Part of a small language model's weights: vocabulary 9349, 293M tokens.
Each number is 128 + 24 x the weight over its row's rms, rounded and kept within 0 to 255. Layers, rows and columns count from 0. Numbers have three digits each. The size before them is the row's rms in percent of the matrix's.

# layer 18 MLP down, 384x1536, rms 0.0647, rows 0-99, columns 320-383
097:124110123136119115129123138149152152145173095138146102080215117133106170134150170104117081094162165097109172132121190180115165113132117150078139183142135149160108126139097103173136122156105166
096:173114128137112141127153119123151116135146115135113129118218122131156095083094125153137142107113080081088143131117099114151131128161159133136142133144202114158131152130095097199112144116106100
100:131107124094115161140120096155119135102110143132093113145124139173130126166128119117114126130108158145090141142183125138160135124141128160094132137159141121132156097127091115145171105091120135
105:136117166106121152128121112108100156144107142157136137135087158087168175104114171131113137167167174111131067135149110162146139153149097114144131087126074074113115139157103175155122124105148136
095:149116129162136096068109123122152137161122139115143144118143162113155146119153109166155166110140104146160105127199127135102121128153105143172121116161136128148121120109124137128127182117150125
098:166095155129110148164115146118152154131163112156137125117154123110127130125142160121159125128094105145135093128095106132113125095141126100093129171141096112100148153092084132118145078126175140
100:130132124155152092039139154086135099127169084097107130082094169112122189122119151101123125182136114144131166111128117143141140107132186103116135144114140150154127129116154139157150158136123150
097:179125101131138124130116119121169148148125139129103134163154163102128133118146116099196146105117098128115115124143108135125161151127130129156134120119122108116137123142118143143121098091120108
097:130134158117139143145104117150113128118086118117109114110149116124120116119111100154164152122160114198125158104150088119132118112112129141154129145129133159116146123170131112164150134108168123
099:123123138128114121085129135141127158144148115149097134182112100129123139109115103142144115145168092134158137137166100113096091096095103128090144150126143131116159077048133129146128137164097132
097:145121115165138104089105064115120103182152117103126140175111116141105129160119115119122111114105111128151145113203150106119119129092112114117106114098135127107102160109133153094100124160146132
097:137099111106150142130147142108111157157148149155112133129108133134143106134087109131145114096162147143154122152155143155127121129163158161155118113118075146135143137153147115109151075122143115
099:138147155130081132133119136135146113100090137157124140124106129126105089172097119142059089109129125092084157143163171125119094091120121107086102118129088109143101110133078132106112129157127104
100:134101134146132143139096192130120090113166101141117117112116102088076152185135106121112146103141130114134125139109110075102121131126118110096120130120099117188134104089073146116163150135175155
107:100152123133130167148160117133134148152133147100136069110131114110102083112078137112143131074071139163119107127164162119126090089137133139129124139160102142120127128126105141116128090102123123
098:128164122155136097095131149135100178080137143143185162122080139122108143148137096101105125140129134088169143136159152119118108129134125081138106110117145117105109158162154129097122121146105118
096:097141149154134119151137112171145126111101150124131139121133146127132141106160142151147128102127140089109117099134118162133197120131143149148181093167125140142134121144149138135132143137203128
102:102107112166107142159135141150153183110113153106176121134190136116124111137091132113168143145119133103110105137163107138102156136153145116139100147153108148110128154104126164132137149091092124
099:111130127118136144114123123109094112125116149163137147124090147141110150162111131166149113129138123177153103149112116154121075147078105150127146133170137149131132096164155177157122142122104108
096:138148115127100125096127121100099083112135093118069131140129159143144156125134112078116092103129090110129122139095141149119182118132161086143153123128118118124129125114128140150097153114125089
099:143163128089142114109104177123137117106047079110142100104125109113125131057096108105134143142147107109113114126100118146136123129108108134103154111111154169141143093161122126090115106130145112
103:146134158113121128123137092065079169119075131097141118165097114148079116114076136114164124153138101117056118145154156128116145109080104154150104139124126139143119138086076167131135149122086125
100:127098128098161102131112109170176121110122125110108133171095133145105080120095111160133138093138148111131149125106145142123088123101140107138135105133142152156074092082120132108161100108128133
095:138125131071095120118133133157130112118161111144151093119111131133135160115171100118140143087134090137106165148143176149134066129134140167118118123118141153143109110077146105116142125073113134
103:138134159102152155100117096097119158163126100153149141128096163105131153110125089145122095081124131143124126131115138132162176150106095115103108135131134143146124088105132103101123133128147135
100:122122123091129178138107156126150094166161110140123134168122124125102129080135128156123140137152107103106150118134165122124169113137149135087124137126170151138135095100118119175168094099116139
095:142138128126128135147127118118126132111147124165156107161128107115133071132133095110117119089118149129129160149098094109115132135160149074136126111104107148121131110081085110160118126118132146
097:152133141113117131113124156125100132136132131114103139125125116134170114103147118131168101168142105155146125104145136129098150144151107148155148149120155133097153142119181106128086131119142122
095:130128124152099117073171096116145121079120152114147143169124151128137151134112194120105104124151135106179161118113135173137082115067094133108162113140172155106145108078130153147131107082104120
094:133084112127125108152103158122124182117106170133119160160130146083154118098149125118113093154117153158130127112127140115123126150127131155131121169107129125110152120076105108086151129118135127
100:144152157092130144150096173116124143112112126106111111101155117139126136141141119124127113116170109166129107123120163121140097106059138132130164132103131141103126133069124166127135135135092138
100:129127124123117125149113073119144092152095140111124136145166161135082164162095151116115121135109159119125139149113130141133040135069111113120141138158166089130148115166080158139126141133129119
102:121104134151162113125125186131099131130134118137127129170111122121142133147139159135146108113100120126136111125174104143093180155118127089148066145133115135118109147151146128207109179132111118
102:117146150128133144099141138143096114095136153123106140185132114103108149168154174125146094135137104157148081137153094135141097152118116130133105072103123103097107137161141202225112102157151117
100:121136100136129118115139185100143119099083138094133122112143186125106122158116132135153128127168166135105151112156121103102066174138121147159117123127114129168116101163159179164117139156129162
098:108123120097132138131105098141149105071153137133184111176199141131116131104123146116139097132093137130152164127125095139084184151110092126113147152112148124140088091166135141118130153117152087
102:142134097182114140121148150123105116111166102173127100146090110116126119158140120131132130125166116091150097156113147116104087152077100106152129129128083144092106123097117154124132133124089114
100:166144110090131130127078123127134103168131119117090062136148078129170145136121125124114120108114126129093091140093122177143178142160106154144120098109090115112149135154154125148159100082123105
102:127145125144143164116145109080100090163151116139101116120110087134123135144154138142132120147136162141131136093152124149138165143084122143135072136142112135102085163175173116100126113144135063
102:084128145122114177108072088096091118140131118088089101157148107115129098119067116123148092108126177140112143107111123101111142128113074095104149122131122114123195098062118138095142107108145091
094:085100128150147136092119139176173118117161126136127111129065141143151115147141067102152101135096117095113159118143092109149166110120107109116125122145073121145124117104113118102142133128127107
100:114125135155124120134153134110157161123152129109173127112137167123141123150129157154140110112119132145108121131109119132177164133152138132103070108125124146153114124181137117168152091156126149
099:207114147152132096133134109138162122114123109101141156059116127131144124134147153113040107142113114116149162108061156096094165138140130167096109127130151126088102084110121116125149098166136143
098:136132144100117138134095124110140157095096121127128137115113099144177105125096110140158128107149138107114136133166114097158170162118116167140110127074081149095092151146120134109130097139134154
099:165121166094116080087117117135181099117121130116139141130089142112151100113104155133111112183145114157118156115130107149147150143163110073115129132126125104135092101111119114145120142132149147
105:111144108116121159145130174117152133145152166112112108146113122137116108156147169171165126147106131149145149148119131147103179123123115141097162097148124117104095153147114149172131128155137104
094:099123144157109142144094124161130134120114072135109182110167145095153148078121100115151141130122143126129141133138128150171208115133099127094117125115156110170129118113137132133140106113147111
098:152127163142129114130099097128124116125146143142107139159092162119105147119109127089097108164133089180145118139124146112134147099138128106120099152128134104107136096120156109147157118124110113
094:153149095141133114133154107156135114142103142151141108139099182122134107117126128086130126140119126143156092110191108123137137145160126129155096104123106118139144109109177126128093161078151124
102:144147123111106127174149138132151112130082150088129074119167094139153121111095130139114154107107121153169128135092122079166146082139084123108102149145135152109119094114129100096123099130087142
095:134142129171144108104125102149162156126126093096114123135138183131159134124120103156127186151134109149142147134131147182096156145116096153131137122147123113127130140151141162152114100126147102
092:097096130180127083174130127138120127116138126124095154136112126133127107123098137130110133187099137100130107138165187081142139135122135147163159127154133136085186179155092104127128091145089133
095:151138118098141113125123148111124134126113130097124150092100106141112135149137136127131124169134131111171146106149129120113127122109141117140117108081158120120118134106174113130124133126137102
096:134158154117122128147129156084115184116126141150096117139119101161100183148142112171106138167138120169101118126141150161131169129090111156129110111140188145105136170118122131109131097140132149
098:116151128191105133142113129121124150117139123139162151151130080123167136138141131128111102177110127122146142107150123103201172170062144096165097139121125117149081178139147123117141121093140122
108:086158128117149183101151165116130109154118160125154165154129169150118139105132157139118116121132125127161145112173135180154149099179139148154143130148157165126101157167134138115168102129123157
098:118128137091127123106158171135164111139094146142100094125173134127130134152167171131110125152099092161147093112118105122115117119172119077087109162136113134122110109090137167093135156138086119
095:142128153144092155119145096146109140153150129112121136118108147155095078154118147099154133169114115147117129119132148159087076099117143098103078148122149139160086132126175141124110147116150121
097:148119116134112106094131123093095111101137153133139098123132093151139166153105129107070121092139151140111148137156148099112128131098113077079131131124141133131077106089153108128098116117147086
096:113167132125119157150140130096152126132174154121122158155137099115108160104145147130162138119100173139119086137090141169130130149127128120113154109119165117137175123120135146097141157136134116
093:131144072130135089138111107126094089116162112117132100105169138142144110119190106087141098163123123094156146110106134109096112172142087102088109123124126118116148168154149151149125092157083122
094:112130141151168103136123091130138139134102128097162126139090190144090071105079152106133123106123137120108095141148124179162149160176157096114147132118114123157074140146165162120143118135130112
097:099130172131137082160120086123103171127125127092139160088131123160124135110108158155070128147151155118098127152087111152128183158126104139106155117130172130150143103129084103145159096139122093
099:106117167142144087152124132076145137125080142135126096146139122180149166155134112107116134098168123127160093169108092158100185094098109137128103150109113144135127153122161088171135151135147136
097:085132122105132111099146201128108132121130131124125166091118169120130153119129137143103152174136120139113131116128097127113091117131140153115152148148166143178146124153126094122132097143106144
095:098140136168118093145147161158112099148124132135140139127126121102135187129089128117091119140157089112150115157119161127151135141134146112122071146109117083129101114106132077198163163135147141
102:131129144078139104107074122132135120145156095130096125094138163057144128127129129133145118125150115117156130123178140186111153110148105167119125077128157149111133189152107135096096060135139148
094:153157146122144094110097122110164145127123100078080142082093108158109086065117106114092093140113147145081123105097095140114081137154103135147141078130118110101177089139132100119107123158151123
101:071137131167142113115129115156152124133118125149135090113159138130128154159142141159146128098106117170159114140108101178107139129144118128147139116119198162120142170120119164146132178152107120
096:130126109117135122148130125109120159201139086136150140166144099117124087113166126160142137119109123115072120105114139111114099100156125134108083094132109109157115131140119136089127132090115124
093:107106163151107139121137134119081140099152167109126109130139143143120088169126164164117112102156175166142124175174152153165109170116120127134138147177111118109109110227182103125133131139135133
095:117126145129147137088149153161123164085131146132109096160147148097138104133135139098131133090127190153118114156154117152106064107146133127102137108121123087136090082101151157138138143092179092
102:103155147100131145097118122122134095102143126122152096134159155115146163124130128128154099151127108119144153139094231119130137148153158110130140089152121161172123106142187123136124171129106142
102:148115104090146114145127120122145078162155135098107127066123096137127121155125106139121150124125160165133112063108093156149103101126155194162146138119141120135080126131147121092117150162113114
094:111139135140132154142158172106155125115117135121168134138186122128121139135109077129115114132140198130125100106121145112161102113129150096154120142115086129148098106159113144157141115141151131
102:146112128138110160135129118173146104120139138119170107105142094130176112124119100135118102167126171111106150148102123089118139114110107079112171118097099137163091147127107152090142123097098131
096:125121118118162132109112112121159094100140167108140089126135108143127139112143113156132144160090133147086153134163136129128109123140116100139124116120117147128117156089107126146148147139122124
104:127113116145126177173118122156125126137133122047142157117128145161144118171137119145130117131161103136149134159138149111161175101080145113166100136093096151126103132114132129156172084170115111
098:155109155143087102142119112122127143173146086129123132121146136127113155111154138108140142130117149131119138123121153115165179137119165090130156153129114120127104114133102118113136083170113097
096:154151111091128123122119113090143097140169130128108088128186137153144151106137093120144097136120093126122153119136107081129179142127149109129113100128120128116134180140139160117093109139130110
096:121151124130156120129126101119121126140115118125117133120165130133113115068132167126106098140118091145117138090132082133120140110135115115153147167107184125154162129129157141115130128124143131
102:145143156145092137122112151161120133098118108143132136132116135147111132091132126091107109112122123149096115162103128101140157149146157184112112144112142117115158092105113136114158140151119108
103:081162129162132115150143127117124103122138147159141109120084140150097132091159129108147104122157138128130170154143146165195093188149126140132155116104109147137098140174073116092182129169169134
104:124162103111104138109113154122124116150096123145132164126137125092167127117141076171128121121124139134195179096102130102128147120109133078121121110122116123104123141059150125104137136113075136
105:130146116125138125112147103142149121115103130102149057126105136145159136142138124116104124159134087135126133116085170117077094156144080106157193135111105118104161146080104115121103090166173103
095:159139143138148129105149102127124127089100130104128156136116159103134122082177132112113152168112144140174130162145143133138169121096131129118189117131134143114081132137151127109151149134134122
092:086129101125122105137120128106136123130155128156137137125147111155136137129145141141151127132098161152169134129089205092105133100158153121086124133111060132130101147098161108140144167089118107
096:162129147165153148123131099124122131142146102130103108125151078120147114118134142162147145099146117104080108114178116152092154114142119103122124141092157095145100147181109169136149139097152117
092:157124132117118164152127110123114162104129114139146104115144107149094114135113118077123154117151101124109121160129159193118079145126079116165130139132129136146119109129152129130147089113162160
094:148124188135121123146117162129115110121124163106155181169109136164110181189124195098117127091128163095161127133140145110141092126131131121136091115112088146161119136061095174137145097140117157
099:158120068138127102127109139143122106094141140122127126144140169104136150142160140118134084102112074110115139143113140150122086120119136118133116162108128133163167053031069133099101146130179126
102:077143141174114157139102116103143184146111108112159104144131158145133165117163122106153108157128129127119167136137130160163166108122173104170109101137163136089146148118139166134126098110119102
098:131113135149136099093113074182145161152100113143116121158110127141133113106125121116115152095125140151157183137150151115097097155173112121128083125128106135067151134132108135133105147142158087
098:161157088154110125116100141151135149159125115172107155133119134132137125132152143137145088116178146168145104133110133121145117132147085139163098141109128146138132137118103137136121148153154135
108:107122142143155120124138176138112140146114134125128183156143146142141128123151128154116132148130189163155086125163130166173212113176120152193104137128121111114150170225183160163142101159129119
101:097139088120122118163143104088078127093137155129142098186120131102143132167153146147180116125134114142150145111144122113130160105117099112120125101148109146127155170169157094139153114114100141
096:127117145103126137111116143127113173080127106135142151123115157143197129169138140147131146084157115080133134128137096146096121134128129144109120153105126101110152068091125112106097089166176086
096:131111123139139127140128146158152119132133147102132081115107084132098102129165116139128087122112120129147132151138174108123116124149130151155138150164154164121130099121084135149141113140139124
093:113137079103160118140143087107130121146161107125129108117130125142115115120119134131127189115132132122141128130099102107087042115115143142126167126119147132145141068057086128189123126158142106
102:171122118135126129138147098148179095138118134127132091171088107120140119168114055121173114145109095119143150140095096101129167120089117118070143114139090158135131100106164152105133153089096115